Weights of a small GPT-style language model, trained from scratch on English Wikipedia: 13 layers, width 256.
Each number is 50 + 15 x the weight over its row's rms, rounded and kept within 0 to 99. Layers, rows and columns count from 0. The size before them is the row's rms in percent of the matrix's.

# down: layer 10 MLP down (transposed), 1024x256, rms 0.0594, rows 436-488, columns 128-191
# up: layer 10 MLP up, 1024x256, rms 0.0563, rows 437-488, columns 128-191
down436 096:35 45 45 34 51 49 65 51 41 15 48 35 22 35 53 35 34 42 67 62 42 68 32 78 50 51 71 51 38 73 51 54 47 50 74 56 84 48 89 55 69 57 54 43 82 42 43 44 44 41 52 63 36 56 27 35 78 62 37 36 34 29 41 47
up437 090:38 60 33 47 70 65 66 42 63 37 29 68 57 48 46 74 43 41 42 52 36 36 60 59 72 32 51 47 53 25 57 57 49 56 52 65 36 46 33 86 41 56 49 22 50 60 25 42 47 52 39 59 55 47 07 51 81 44 42 27 51 40 66 50
down437 097:61 56 65 68 49 39 61 19 51 70 40 48 56 28 32 39 75 40 48 36 61 68 47 31 23 63 64 54 44 69 45 54 47 67 29 39 44 59 61 23 25 42 56 72 67 36 67 72 66 29 33 26 42 64 71 40 43 30 38 71 53 51 40 42
up438 094:37 20 65 03 41 73 32 46 46 66 61 73 46 99 47 52 78 74 54 37 75 40 57 36 39 65 43 56 46 61 25 40 50 67 84 51 47 47 45 69 61 56 38 61 29 64 33 81 45 50 62 51 65 44 63 61 18 24 31 32 77 30 63 51
down438 090:69 44 39 61 30 47 40 70 31 59 61 05 11 34 42 62 24 61 48 37 38 22 57 55 54 45 40 24 69 59 74 65 58 49 35 41 73 42 73 66 43 51 73 49 48 47 86 32 45 38 61 61 26 43 60 30 39 59 45 63 64 50 84 72
up439 093:54 32 47 29 55 51 47 58 50 64 25 52 45 77 61 82 56 53 40 43 59 45 56 84 74 38 61 43 52 46 52 39 43 40 75 53 48 52 18 29 42 56 45 45 45 47 57 53 33 48 58 61 46 36 52 66 62 63 32 24 70 49 51 41
down439 091:37 28 29 51 53 50 52 35 61 63 47 38 37 35 45 67 64 58 81 42 51 38 54 37 33 89 52 46 53 67 37 51 43 54 36 28 64 46 53 61 48 66 57 52 37 48 38 37 58 33 40 49 47 64 35 30 46 59 64 69 28 69 77 54
up440 107:31 81 34 65 80 98 49 32 63 56 54 66 65 49 54 65 59 62 35 63 34 62 47 61 48 40 55 33 62 44 66 26 43 21 64 49 37 68 39 86 45 17 46 36 26 59 54 47 59 56 54 45 49 37 29 44 51 64 42 44 44 56 45 66
down440 094:10 63 39 68 52 58 61 48 63 59 40 67 69 43 65 66 62 53 44 69 33 55 34 67 74 55 45 56 57 52 61 42 51 53 38 51 23 52 46 50 55 40 54 46 42 51 48 63 55 66 35 80 24 56 62 54 59 31 50 38 63 30 40 39
up441 100:31 55 36 14 31 72 25 48 62 55 51 45 50 42 55 53 34 42 51 37 62 59 50 39 80 44 68 23 82 45 54 25 62 63 39 36 33 57 37 58 47 55 39 55 48 46 57 53 60 24 53 10 40 27 44 63 41 37 49 99 54 57 53 49
down441 100:76 41 41 80 37 38 44 55 59 36 69 41 32 48 54 36 54 55 54 46 25 34 39 62 33 39 26 36 28 36 41 62 34 49 53 54 78 59 58 63 59 42 69 54 38 41 25 55 66 59 70 53 49 55 58 16 45 67 67 45 37 46 32 72
up442 107:29 48 52 45 32 49 59 60 50 52 50 56 39 14 55 53 72 31 20 45 33 69 74 34 46 46 36 63 39 60 57 49 47 14 67 61 66 56 99 42 45 30 71 55 44 51 46 48 77 03 47 49 53 37 43 67 63 41 75 61 36 61 48 72
down442 104:54 64 47 33 62 50 46 76 59 54 48 64 54 68 23 38 32 63 51 36 44 47 30 65 72 70 54 29 65 40 40 51 61 59 82 39 43 62 08 35 65 71 18 51 44 45 66 58 53 71 36 54 26 64 76 50 78 47 18 29 46 58 56 45
up443 099:54 47 78 59 30 32 47 56 57 55 32 72 42 49 29 42 67 40 34 55 52 45 58 43 68 68 77 50 29 44 72 25 50 46 74 65 59 60 45 34 78 31 52 73 44 69 32 46 43 49 36 43 57 60 48 30 46 68 48 51 80 66 24 63
down443 087:30 66 28 40 48 32 60 33 27 67 58 66 72 59 66 60 52 43 62 62 46 46 36 60 00 37 38 55 56 34 23 58 63 69 49 48 44 47 46 59 31 57 45 20 55 34 55 53 64 69 34 35 73 57 54 58 46 41 33 50 49 42 72 53
up444 100:28 64 86 51 63 52 61 35 34 83 53 63 79 68 61 49 46 40 64 39 53 48 66 35 46 71 66 72 31 24 43 75 59 38 66 87 68 50 45 49 73 49 46 61 40 53 62 50 40 54 23 50 48 55 53 47 65 72 55 51 44 51 42 50
down444 087:81 32 34 57 54 53 46 34 50 48 46 62 48 57 31 46 87 49 54 51 48 51 66 36 49 55 35 32 45 90 34 43 27 55 56 47 42 65 49 41 60 65 05 49 51 49 38 52 80 50 61 61 35 42 59 49 35 45 41 49 55 68 38 32
up445 100:59 37 61 53 44 44 78 53 77 96 67 48 59 50 58 47 67 54 54 45 56 55 43 31 33 71 46 40 65 46 53 48 59 52 38 53 55 67 48 50 40 39 16 58 44 36 50 65 62 53 53 73 67 41 44 23 50 46 46 50 56 38 60 44
down445 082:51 48 48 68 52 76 39 27 45 19 57 68 41 50 50 31 37 53 27 53 34 50 58 39 63 50 74 33 53 81 43 37 64 48 64 51 50 67 58 53 62 49 50 59 48 62 66 41 50 47 37 39 30 59 65 59 68 48 46 48 43 45 35 65
up446 100:44 71 42 52 28 89 67 47 75 58 21 59 65 54 45 52 75 45 52 58 52 40 55 18 52 48 52 54 47 63 33 40 43 49 60 46 64 60 20 34 58 45 31 60 34 56 41 57 59 75 76 40 48 43 50 35 29 21 49 48 27 37 38 37
down446 092:55 60 34 58 55 34 27 52 50 66 46 65 70 52 40 46 53 51 50 43 60 44 28 53 40 54 71 62 57 09 38 67 54 63 37 65 51 51 77 62 56 58 53 16 40 46 40 35 65 36 38 56 79 58 72 66 63 68 53 44 54 42 45 54
up447 096:43 44 11 26 38 42 43 72 51 54 23 23 48 62 47 45 39 42 68 51 65 32 21 42 67 75 33 63 41 61 26 49 30 94 47 59 51 60 66 53 34 65 58 47 27 48 59 48 58 60 47 43 47 65 40 56 43 57 61 73 42 69 58 54
down447 091:88 65 74 63 83 47 84 74 60 24 54 42 19 54 82 61 42 50 53 83 29 62 42 72 39 54 47 27 75 60 68 55 70 48 35 52 55 32 28 50 59 44 49 63 44 33 60 31 32 40 50 66 60 61 72 39 88 30 64 42 69 39 75 46
up448 096:68 44 67 68 54 67 43 41 20 31 68 39 74 65 62 40 46 48 46 62 43 49 56 29 68 91 65 35 39 42 42 41 85 55 65 60 41 45 47 56 70 25 66 59 40 49 51 67 46 19 73 54 48 26 45 37 48 49 52 65 58 58 55 58
down448 093:30 41 28 50 48 52 35 62 44 67 37 78 43 46 40 41 41 41 56 77 57 26 57 79 46 34 65 60 73 43 50 40 33 57 47 57 76 57 52 49 65 55 23 30 46 44 64 55 55 64 41 40 47 42 52 75 45 46 83 54 51 49 45 46
up449 093:58 45 48 58 55 62 50 51 29 35 43 42 36 82 76 77 43 56 69 53 37 47 39 65 73 47 71 53 50 58 78 36 53 49 48 51 41 55 42 61 65 46 36 26 21 50 21 55 84 59 58 57 13 52 42 48 48 78 53 39 52 44 50 63
down449 102:41 73 54 13 31 57 28 30 63 50 45 58 70 25 46 49 46 46 63 44 42 63 67 54 62 59 55 35 76 24 44 32 16 36 41 26 61 19 57 56 52 48 73 53 89 39 59 57 28 54 62 46 69 69 39 44 66 47 55 40 36 79 54 59
up450 100:37 22 57 18 73 76 41 56 46 64 54 67 31 19 64 59 51 38 85 51 55 25 53 25 38 38 40 48 28 48 48 29 66 46 25 48 67 71 19 70 54 50 61 49 40 48 42 47 54 78 51 43 63 32 70 57 29 74 21 52 44 32 25 64
down450 097:90 69 53 69 22 07 69 38 62 39 54 38 64 65 45 34 55 64 33 12 58 50 46 62 73 58 52 61 75 64 33 38 60 81 55 84 44 50 75 41 37 39 24 44 43 36 46 58 69 64 51 31 70 45 71 66 65 57 60 69 75 38 78 59
up451 107:24 58 62 48 65 65 70 47 76 47 53 38 65 69 64 61 38 47 17 57 49 65 53 26 63 54 65 40 34 52 23 66 64 30 26 44 50 33 31 32 49 23 65 47 33 49 42 78 21 31 67 52 65 51 48 63 48 58 61 39 45 35 75 64
down451 102:82 00 61 54 39 31 27 42 76 45 34 49 71 66 46 31 62 64 65 76 69 64 83 47 63 32 42 55 50 54 42 44 45 55 53 64 49 52 55 61 61 37 54 32 71 76 40 53 31 76 54 34 46 47 48 77 51 55 38 56 39 58 42 20
up452 096:44 29 69 54 30 69 54 51 66 48 34 41 32 61 46 59 68 47 37 66 25 52 58 58 67 53 76 54 29 74 54 44 30 65 75 52 18 72 38 43 23 48 47 42 50 59 47 48 36 35 33 21 47 64 36 37 43 56 64 62 44 62 55 70
down452 090:65 58 40 45 31 48 50 58 41 29 71 53 50 32 50 34 49 80 59 14 50 51 20 78 46 58 43 48 64 31 34 57 38 50 41 56 73 36 84 48 32 61 46 43 77 42 49 53 68 41 63 57 53 52 55 69 46 49 17 46 55 31 44 53
up453 109:55 47 38 56 65 68 62 34 89 58 52 26 38 50 55 41 29 65 46 50 50 39 68 14 48 52 41 38 59 39 42 56 51 61 40 46 63 60 53 51 33 25 60 48 40 49 50 78 60 25 45 56 56 39 49 55 60 45 45 49 45 36 64 56
down453 109:34 64 66 40 42 23 25 55 28 39 26 78 56 43 42 30 73 48 61 48 43 62 57 86 55 50 68 56 48 61 56 43 24 52 77 54 30 56 45 57 70 56 57 45 74 69 36 46 39 56 70 23 44 46 11 44 43 64 48 69 55 51 57 57
up454 098:42 52 66 39 31 54 57 70 61 46 28 45 30 43 37 27 30 09 42 35 35 65 44 51 69 45 60 34 53 63 61 19 52 53 58 35 36 48 66 44 61 55 70 21 59 41 19 49 68 27 67 35 61 36 34 59 40 56 29 83 49 49 69 72
down454 090:46 46 60 59 45 38 58 80 52 62 29 60 35 35 59 37 46 42 53 67 41 00 41 54 55 49 58 51 54 76 62 38 42 56 54 65 52 46 57 53 51 54 45 54 19 52 55 45 39 49 56 58 55 50 58 62 53 62 41 60 47 53 34 72
up455 098:46 70 12 28 14 71 26 63 47 77 54 28 58 51 48 50 35 49 45 70 19 45 59 51 35 63 44 49 67 82 21 67 52 22 36 40 68 60 55 47 36 45 49 47 49 38 35 59 78 45 32 44 60 40 32 43 85 57 55 54 24 46 68 54
down455 100:50 34 63 58 49 46 79 49 51 43 72 83 57 42 10 51 60 41 67 56 58 67 40 55 48 61 84 63 35 19 65 29 59 49 71 46 48 37 30 59 44 43 24 63 78 48 72 31 40 52 69 47 67 88 69 49 50 44 56 32 56 50 56 77
up456 103:54 36 42 22 62 43 63 39 52 84 51 62 79 58 38 60 68 64 29 49 45 45 58 29 66 73 65 47 42 29 60 35 41 19 54 33 37 39 66 35 66 46 37 35 48 41 15 43 79 61 48 61 53 71 44 58 66 54 68 69 43 43 68 35
down456 093:44 67 58 68 77 58 34 68 73 25 45 37 33 61 60 61 48 26 54 52 52 54 57 44 39 50 58 57 31 57 45 77 37 66 46 47 56 68 37 46 60 58 45 71 51 67 57 72 37 33 50 36 19 38 62 66 71 54 57 37 22 30 51 58
up457 103:57 52 56 44 55 69 64 28 32 60 82 61 24 52 48 47 60 45 79 25 41 55 46 60 52 47 37 61 63 42 37 76 32 53 30 48 46 61 24 51 61 23 29 50 36 57 61 34 51 49 32 65 55 66 67 60 56 49 65 36 51 45 28 42
down457 102:41 52 42 66 67 58 46 69 57 30 60 48 66 65 67 47 69 62 27 74 53 55 67 51 32 56 59 61 58 71 74 45 65 59 45 64 40 28 46 45 58 46 41 52 45 69 67 48 66 51 47 55 43 37 27 54 53 72 44 44 48 21 76 53
up458 102:21 43 60 26 55 75 57 30 44 54 55 62 35 59 51 61 37 70 49 11 40 39 24 59 54 30 70 70 35 51 58 49 24 31 29 51 42 39 62 40 61 30 29 49 42 48 74 58 39 56 33 36 59 33 57 72 54 37 48 51 55 27 51 57
down458 097:58 34 31 52 54 46 71 65 58 32 24 44 48 42 50 39 73 30 43 57 46 56 67 73 49 61 44 52 53 51 44 38 81 63 43 60 65 40 44 13 24 44 79 37 57 42 50 52 54 50 64 65 50 61 53 60 42 53 34 54 62 53 72 44
up459 106:31 62 54 42 73 58 65 27 83 53 66 44 56 54 46 47 59 59 48 59 29 48 49 46 71 50 47 44 25 45 51 79 39 48 19 54 46 52 63 43 60 54 73 32 58 39 27 44 65 45 36 45 57 43 66 49 55 73 54 38 44 48 41 29
down459 107:45 57 43 30 29 61 47 59 30 49 38 58 51 54 54 53 39 54 75 39 58 60 67 32 69 62 63 32 65 63 71 48 42 60 50 44 49 38 55 61 52 57 68 33 49 52 57 66 45 75 38 59 42 32 44 51 62 31 36 37 83 36 34 44
up460 107:43 63 63 42 71 18 60 48 42 69 55 58 73 56 61 55 35 45 26 63 53 50 51 51 57 59 64 41 31 74 53 71 39 59 40 42 64 44 39 43 54 66 62 35 18 65 48 50 56 27 41 35 80 66 86 49 57 38 18 62 46 54 32 40
down460 113:55 70 55 59 50 28 49 38 31 53 51 65 37 33 64 55 52 41 43 29 52 39 53 12 38 44 60 71 71 52 85 55 63 49 36 67 52 64 64 72 35 51 53 55 43 42 39 25 63 56 41 58 51 35 15 41 29 69 65 40 50 51 52 55
up461 102:46 64 55 66 71 41 37 50 60 61 93 58 58 84 88 36 75 44 32 34 15 56 64 39 48 65 50 52 49 29 39 70 63 29 56 47 54 54 62 56 69 48 67 53 51 52 41 26 54 33 34 06 70 69 48 77 86 50 21 29 37 52 58 57
down461 104:63 53 58 55 68 68 37 50 42 30 43 66 45 46 31 33 38 43 65 49 61 65 44 43 58 72 44 60 10 51 19 37 49 60 76 70 24 59 34 46 56 67 69 52 35 68 58 35 45 35 89 81 47 33 47 36 64 69 72 31 40 45 06 65
up462 106:63 58 27 79 78 45 68 20 66 45 34 52 31 55 47 41 67 40 54 58 31 52 77 62 28 41 46 65 40 70 26 61 44 32 76 39 42 45 57 83 59 38 56 51 57 63 03 58 58 42 65 54 49 49 33 61 58 52 35 43 63 40 54 38
down462 103:59 57 69 27 51 39 41 64 27 72 77 60 54 48 45 49 69 58 45 45 56 53 36 43 58 37 30 53 60 24 71 39 40 75 63 30 42 34 46 35 70 60 40 52 45 24 92 54 45 44 37 34 20 47 52 22 47 51 40 59 37 54 40 64
up463 099:45 74 32 50 30 51 55 57 51 48 42 56 68 45 63 39 21 84 37 48 60 40 49 16 73 56 46 47 45 32 54 51 59 66 81 38 48 62 48 74 63 60 51 47 36 71 43 59 75 24 74 74 47 71 55 56 36 09 24 61 55 37 53 36
down463 084:80 18 83 34 45 49 51 34 61 33 67 34 27 51 61 44 78 35 63 45 64 45 47 58 26 56 65 64 58 69 58 50 34 51 29 67 41 57 31 51 53 20 42 37 49 53 77 52 45 63 39 42 51 40 57 70 67 64 58 42 50 55 78 38
up464 098:54 62 49 41 33 89 45 30 34 92 50 69 59 82 45 23 69 71 31 50 69 59 61 64 53 43 43 62 50 53 52 41 50 50 57 66 67 55 58 65 39 72 09 45 46 59 51 41 19 15 68 47 25 59 11 78 47 65 60 46 70 45 73 37
down464 086:61 53 62 55 29 29 43 38 32 59 54 33 43 00 45 60 69 48 45 43 56 49 52 43 21 45 42 66 40 67 65 49 42 45 54 52 79 59 48 89 40 51 62 69 54 30 51 32 27 58 33 58 50 27 66 51 46 54 70 50 46 74 24 43
up465 102:34 33 68 32 54 79 71 67 36 59 68 34 55 42 64 69 37 61 56 63 07 45 45 50 45 51 59 70 26 56 58 38 36 27 29 32 67 49 65 40 46 76 46 61 53 34 51 52 49 57 49 54 53 79 46 77 58 58 56 56 29 40 48 57
down465 103:64 42 45 37 57 41 66 30 44 31 53 72 52 68 28 53 56 44 50 47 64 58 41 42 51 43 62 59 57 38 39 42 44 54 52 23 38 57 33 55 59 54 57 37 58 51 24 62 81 43 65 39 75 18 55 40 40 71 58 62 65 36 41 26
up466 099:60 46 57 12 60 72 50 30 75 59 50 31 74 76 18 35 51 60 51 46 41 52 69 34 63 68 48 68 61 11 29 35 46 53 56 52 42 55 64 55 31 21 60 48 26 40 65 39 31 59 67 49 64 71 17 34 59 41 72 45 59 40 68 59
down466 101:39 38 32 63 70 32 49 63 30 51 57 60 41 29 29 74 16 41 37 58 45 18 26 74 53 52 61 48 47 23 47 56 51 35 35 43 63 29 23 60 38 54 44 61 41 61 63 42 67 42 50 42 48 48 48 56 24 47 46 51 71 67 66 45
up467 100:34 67 44 27 74 68 37 49 56 66 74 61 37 67 68 74 44 46 68 68 46 48 38 39 72 67 32 67 50 51 54 27 24 49 82 41 32 37 31 57 49 55 40 65 55 39 38 48 62 57 24 23 53 38 47 35 43 52 56 55 67 58 53 47
down467 103:46 39 41 63 45 60 52 27 77 24 76 20 46 30 64 43 48 74 68 48 21 53 35 46 48 46 53 62 84 38 75 57 40 49 58 47 74 46 95 27 43 55 46 24 70 58 52 58 47 28 67 57 45 65 47 62 37 47 65 18 37 28 40 91
up468 098:56 37 55 62 55 66 53 55 82 50 75 31 47 50 54 71 45 54 27 68 54 52 71 22 54 43 64 51 27 28 13 47 40 50 53 47 21 50 60 37 33 47 58 67 48 43 57 48 68 39 38 50 31 53 47 59 49 25 78 67 64 74 41 58
down468 094:42 41 48 55 56 30 30 60 47 38 55 58 46 50 54 41 48 41 52 53 50 53 36 50 58 53 55 55 66 49 56 57 63 44 41 63 75 29 38 53 48 45 39 41 62 67 48 29 49 60 54 57 54 65 58 21 80 56 31 31 65 25 47 37
up469 103:55 52 78 38 27 52 58 39 66 49 61 67 56 42 60 61 42 70 68 45 50 49 45 52 49 34 65 61 48 48 50 48 58 49 67 34 24 74 51 46 54 52 34 47 14 17 46 66 55 25 54 48 68 42 35 51 44 29 31 52 50 16 44 35
down469 103:39 57 25 27 42 60 39 47 48 54 28 31 53 50 61 45 57 54 50 67 44 35 74 29 26 60 36 57 36 34 52 48 40 40 31 63 81 67 60 61 46 59 56 68 52 46 55 31 65 54 38 52 61 74 33 33 79 80 53 57 31 78 66 54
up470 096:39 60 39 21 33 64 58 38 71 32 25 30 77 43 61 33 39 72 36 40 43 67 62 41 52 42 54 29 12 58 65 63 68 35 47 30 51 54 45 38 55 19 75 30 47 74 41 49 50 49 79 40 54 51 46 76 65 61 25 59 68 68 49 60
down470 088:50 46 67 72 57 54 42 54 13 59 43 53 47 68 33 50 52 50 34 53 46 54 65 51 86 78 51 72 68 52 66 53 37 74 60 52 29 44 52 60 34 15 26 59 79 33 43 43 63 53 37 56 54 49 59 36 52 28 64 61 20 32 43 43
up471 098:71 66 51 39 69 57 34 44 61 67 50 45 62 67 59 42 39 46 51 96 73 44 53 25 44 91 42 66 29 61 48 78 29 46 39 50 63 57 27 79 49 52 52 58 26 32 52 68 70 26 29 62 63 47 12 52 53 33 31 64 34 63 57 68
down471 096:78 45 65 70 58 52 64 55 57 27 58 67 35 35 41 41 84 51 54 35 74 72 62 49 34 49 51 24 52 30 38 38 43 38 47 65 41 51 36 80 53 55 59 46 66 62 59 46 41 54 79 44 45 56 76 51 37 44 63 40 37 45 34 32
up472 101:57 44 51 61 73 73 35 38 47 41 19 34 27 39 54 42 48 41 54 41 52 99 64 29 62 26 26 40 42 69 61 44 45 49 58 43 68 40 48 71 38 66 80 66 56 68 48 59 62 51 59 44 52 49 59 68 70 69 33 41 50 77 60 65
down472 092:28 37 45 54 48 64 57 46 74 32 50 65 50 61 16 36 59 64 50 41 29 30 45 60 40 63 65 45 44 65 44 45 48 56 50 70 17 46 47 40 47 74 25 49 73 61 60 56 54 60 55 42 59 37 30 54 40 47 59 39 62 48 33 49
up473 097:45 79 28 38 54 49 61 26 51 36 78 53 50 47 51 57 63 62 52 39 45 54 36 65 80 54 56 37 52 41 42 39 64 57 56 55 31 65 30 65 65 45 26 25 44 31 61 50 81 50 42 57 50 34 51 59 50 43 60 69 22 43 68 63
down473 099:19 46 51 40 62 53 41 37 38 43 40 67 48 37 39 36 69 31 28 50 75 44 43 35 54 55 57 85 38 60 50 37 26 46 63 48 56 53 47 35 40 60 53 36 44 62 66 18 41 40 35 57 37 47 49 36 12 48 34 56 64 50 26 68
up474 100:66 26 31 32 55 46 56 68 45 64 72 51 15 40 90 55 54 22 72 37 55 25 52 37 51 46 36 86 42 46 50 33 30 49 35 45 45 45 71 61 57 84 46 53 49 48 61 34 50 73 51 43 63 27 35 50 48 37 45 62 59 89 51 56
down474 088:59 64 46 40 44 47 34 36 58 35 39 69 74 51 34 52 54 69 41 42 64 00 50 67 36 60 56 34 61 62 51 45 43 45 68 84 42 45 60 56 42 38 76 46 28 46 52 52 42 11 46 64 42 73 48 48 48 64 52 35 46 35 53 37
up475 094:31 27 71 58 64 63 46 69 40 51 41 76 57 40 62 57 58 49 66 48 43 73 47 63 73 39 53 21 58 28 55 83 28 41 46 21 71 73 43 47 85 50 52 45 36 39 35 77 28 28 54 41 28 49 51 43 70 29 31 58 48 12 71 45
down475 094:33 39 40 51 43 77 80 60 50 55 69 42 43 60 68 62 65 65 48 56 59 46 52 33 42 43 12 85 82 58 51 44 54 52 53 71 34 17 40 71 07 49 85 47 67 60 46 41 48 64 71 54 44 36 31 55 28 55 53 70 59 62 30 55
up476 098:59 46 70 06 65 65 45 61 38 47 32 55 35 38 56 71 38 52 32 52 32 46 36 66 79 65 66 49 66 56 70 47 42 42 46 43 51 37 58 43 39 46 43 56 46 70 45 54 62 48 31 49 28 62 42 70 64 70 57 59 72 39 70 66
down476 099:35 63 51 66 65 42 57 41 68 47 36 52 57 71 70 40 64 35 41 32 63 60 51 28 45 46 66 43 38 53 32 46 64 63 54 50 62 43 78 49 74 52 60 33 53 41 30 35 44 50 34 62 53 28 29 37 51 43 54 67 13 41 47 56
up477 100:59 50 53 34 64 70 52 50 34 74 54 66 44 36 72 41 42 61 58 32 52 67 45 26 48 39 58 41 29 36 48 48 29 31 40 55 50 80 56 50 53 08 43 64 72 50 00 47 67 57 51 51 55 47 60 67 40 43 65 25 55 60 35 47
down477 090:52 32 43 54 57 31 46 49 82 48 63 57 32 68 37 45 52 43 37 65 41 52 14 71 60 54 58 69 68 29 33 53 44 60 29 53 58 44 51 55 41 67 56 12 57 38 69 88 49 57 47 49 58 45 42 54 53 71 51 60 77 56 52 26
up478 099:62 61 73 46 57 73 39 41 51 78 59 51 75 33 49 66 72 35 56 62 42 67 42 60 29 53 54 54 67 58 22 28 43 62 44 54 59 77 51 64 27 32 42 62 48 29 49 45 75 61 43 38 19 47 50 61 44 55 60 36 37 53 39 62
down478 113:56 69 45 34 51 56 66 64 76 15 57 41 46 56 66 83 42 55 51 36 42 39 16 73 65 37 68 51 73 56 60 87 39 41 39 24 31 44 73 35 51 61 54 38 63 34 58 27 61 39 64 64 56 44 41 39 63 44 33 54 56 54 52 55
up479 092:82 65 62 35 26 65 59 37 53 66 57 22 82 50 73 43 52 51 53 50 38 65 39 26 41 41 58 68 38 57 54 33 62 68 21 48 17 49 45 62 47 31 56 44 21 30 46 58 34 33 49 42 35 43 29 39 22 52 32 47 47 30 50 71
down479 094:48 30 38 36 65 59 61 47 64 46 33 80 36 52 35 60 35 54 47 60 41 12 34 78 80 63 65 46 42 50 62 64 61 28 60 40 37 53 45 64 72 59 18 57 65 51 17 57 57 41 37 54 56 58 54 46 94 71 66 54 35 43 52 48
up480 100:52 60 61 65 40 61 32 45 45 76 58 75 41 70 39 42 67 67 36 22 31 46 51 49 56 79 67 49 72 61 58 17 48 32 49 44 72 30 28 46 83 44 58 51 29 70 47 71 54 59 46 38 45 52 63 33 69 49 42 75 54 47 77 30
down480 091:54 28 51 33 38 45 83 43 37 17 62 51 51 49 66 49 43 47 64 44 66 39 45 30 63 33 64 41 61 47 60 45 48 66 44 53 24 57 51 52 53 34 29 62 69 31 70 64 42 57 53 34 46 34 45 73 28 70 73 49 31 44 20 35
up481 098:32 72 55 27 63 54 29 26 65 52 48 53 72 64 40 64 46 39 36 54 55 52 45 09 48 66 58 28 59 26 74 23 45 44 59 44 41 25 08 70 65 60 30 47 22 57 69 32 82 43 64 65 44 53 51 42 38 35 54 59 28 38 74 47
down481 101:47 48 57 68 47 57 22 68 25 47 50 48 49 44 67 39 67 29 64 65 54 53 41 76 66 68 48 45 45 52 40 20 52 41 29 50 36 52 30 29 57 43 55 51 39 41 39 38 30 57 72 64 63 49 69 55 65 43 33 18 30 51 68 65
up482 101:61 39 33 43 70 41 53 51 64 42 54 38 38 38 88 39 35 25 35 61 75 44 76 14 58 19 46 49 48 53 59 39 55 49 65 74 66 66 52 61 48 39 77 48 65 51 21 78 65 44 61 71 45 36 51 51 57 68 38 56 53 59 58 45
down482 097:48 38 78 41 33 53 54 37 28 62 44 30 36 62 39 41 99 72 51 28 58 36 48 83 41 80 28 60 69 69 63 48 51 80 45 60 34 49 37 40 31 62 26 39 27 37 67 29 45 47 42 17 53 80 34 64 37 34 37 44 53 50 50 60
up483 099:32 36 66 45 78 39 48 63 68 63 63 41 28 44 60 56 58 54 34 17 40 29 48 41 42 46 48 27 50 20 60 42 52 37 43 37 85 30 57 59 45 42 59 37 57 79 45 41 83 51 41 59 72 50 44 64 51 50 51 66 39 49 49 43
down483 099:31 54 33 29 49 56 36 55 63 45 52 28 47 81 39 57 22 58 58 69 50 53 63 46 39 65 66 52 67 53 44 52 48 49 46 39 29 84 37 69 56 49 54 57 53 59 36 57 40 44 54 37 45 45 86 51 35 60 33 48 52 48 70 67
up484 099:36 84 50 32 58 63 51 56 67 44 67 36 67 54 36 58 38 42 49 34 34 45 57 46 46 47 44 51 43 57 65 76 17 47 65 78 09 68 29 50 60 33 62 46 55 69 29 24 57 50 56 31 40 52 61 50 45 50 32 71 49 12 30 68
down484 103:52 29 55 37 58 72 38 65 60 60 58 64 27 54 61 23 50 39 48 63 47 74 58 48 67 40 42 42 76 25 50 24 49 32 44 39 63 79 47 36 54 62 48 49 43 54 54 57 57 55 62 67 53 41 35 55 62 62 50 33 52 67 55 76
up485 098:55 58 53 43 68 37 65 67 57 51 54 75 43 32 50 50 47 31 53 62 34 39 54 33 57 38 39 49 11 35 31 71 14 60 64 61 65 75 70 33 59 63 61 54 48 51 19 51 49 57 51 02 28 28 49 67 42 53 37 61 59 19 49 42
down485 090:50 51 38 50 56 51 50 73 68 44 57 42 36 77 48 56 40 55 50 42 76 06 36 82 61 62 50 87 67 32 49 24 55 58 31 62 60 34 17 76 31 39 61 55 47 24 48 30 46 66 76 89 43 57 38 52 20 31 44 73 66 34 66 52
up486 096:52 71 89 51 27 57 47 41 31 58 46 36 49 46 50 51 25 47 59 49 49 50 57 61 67 49 21 39 37 60 74 50 38 61 57 47 45 39 31 68 53 73 24 29 32 22 41 53 47 32 48 53 52 45 51 35 56 57 56 73 47 66 65 41
down486 090:41 35 54 59 52 57 61 55 35 45 64 54 30 51 50 55 41 63 45 42 38 28 34 60 57 55 85 34 36 63 44 52 39 29 15 54 49 50 84 46 47 14 36 56 59 84 67 68 64 43 32 55 52 54 55 74 47 51 53 51 38 62 42 82
up487 097:47 60 78 43 43 80 58 28 47 63 64 41 53 72 65 52 58 72 46 18 32 32 33 18 28 77 68 66 30 48 51 55 42 57 62 53 43 43 41 64 73 47 43 64 46 39 13 56 55 44 32 32 21 30 46 42 49 67 52 54 24 43 21 54
down487 080:61 28 51 57 44 43 51 58 47 48 52 58 37 43 47 45 24 38 52 85 60 43 60 62 50 51 33 28 67 65 49 53 48 65 44 41 59 64 42 46 45 52 33 39 59 47 66 50 64 49 50 63 69 57 56 53 52 40 49 52 73 54 96 49
up488 102:56 53 43 50 44 41 43 33 71 72 47 59 57 75 55 63 32 68 38 31 35 53 40 42 69 46 52 22 37 60 33 55 36 46 58 28 35 62 69 56 70 56 60 48 46 48 74 31 49 39 58 55 42 37 56 58 52 31 54 43 51 64 54 82
down488 101:37 47 43 38 76 34 63 74 38 40 54 66 32 59 35 41 41 51 35 46 42 37 38 44 56 43 80 56 50 53 43 74 54 57 60 36 49 51 31 44 33 38 19 49 88 57 35 71 45 69 44 28 36 70 63 38 51 35 43 59 34 63 62 43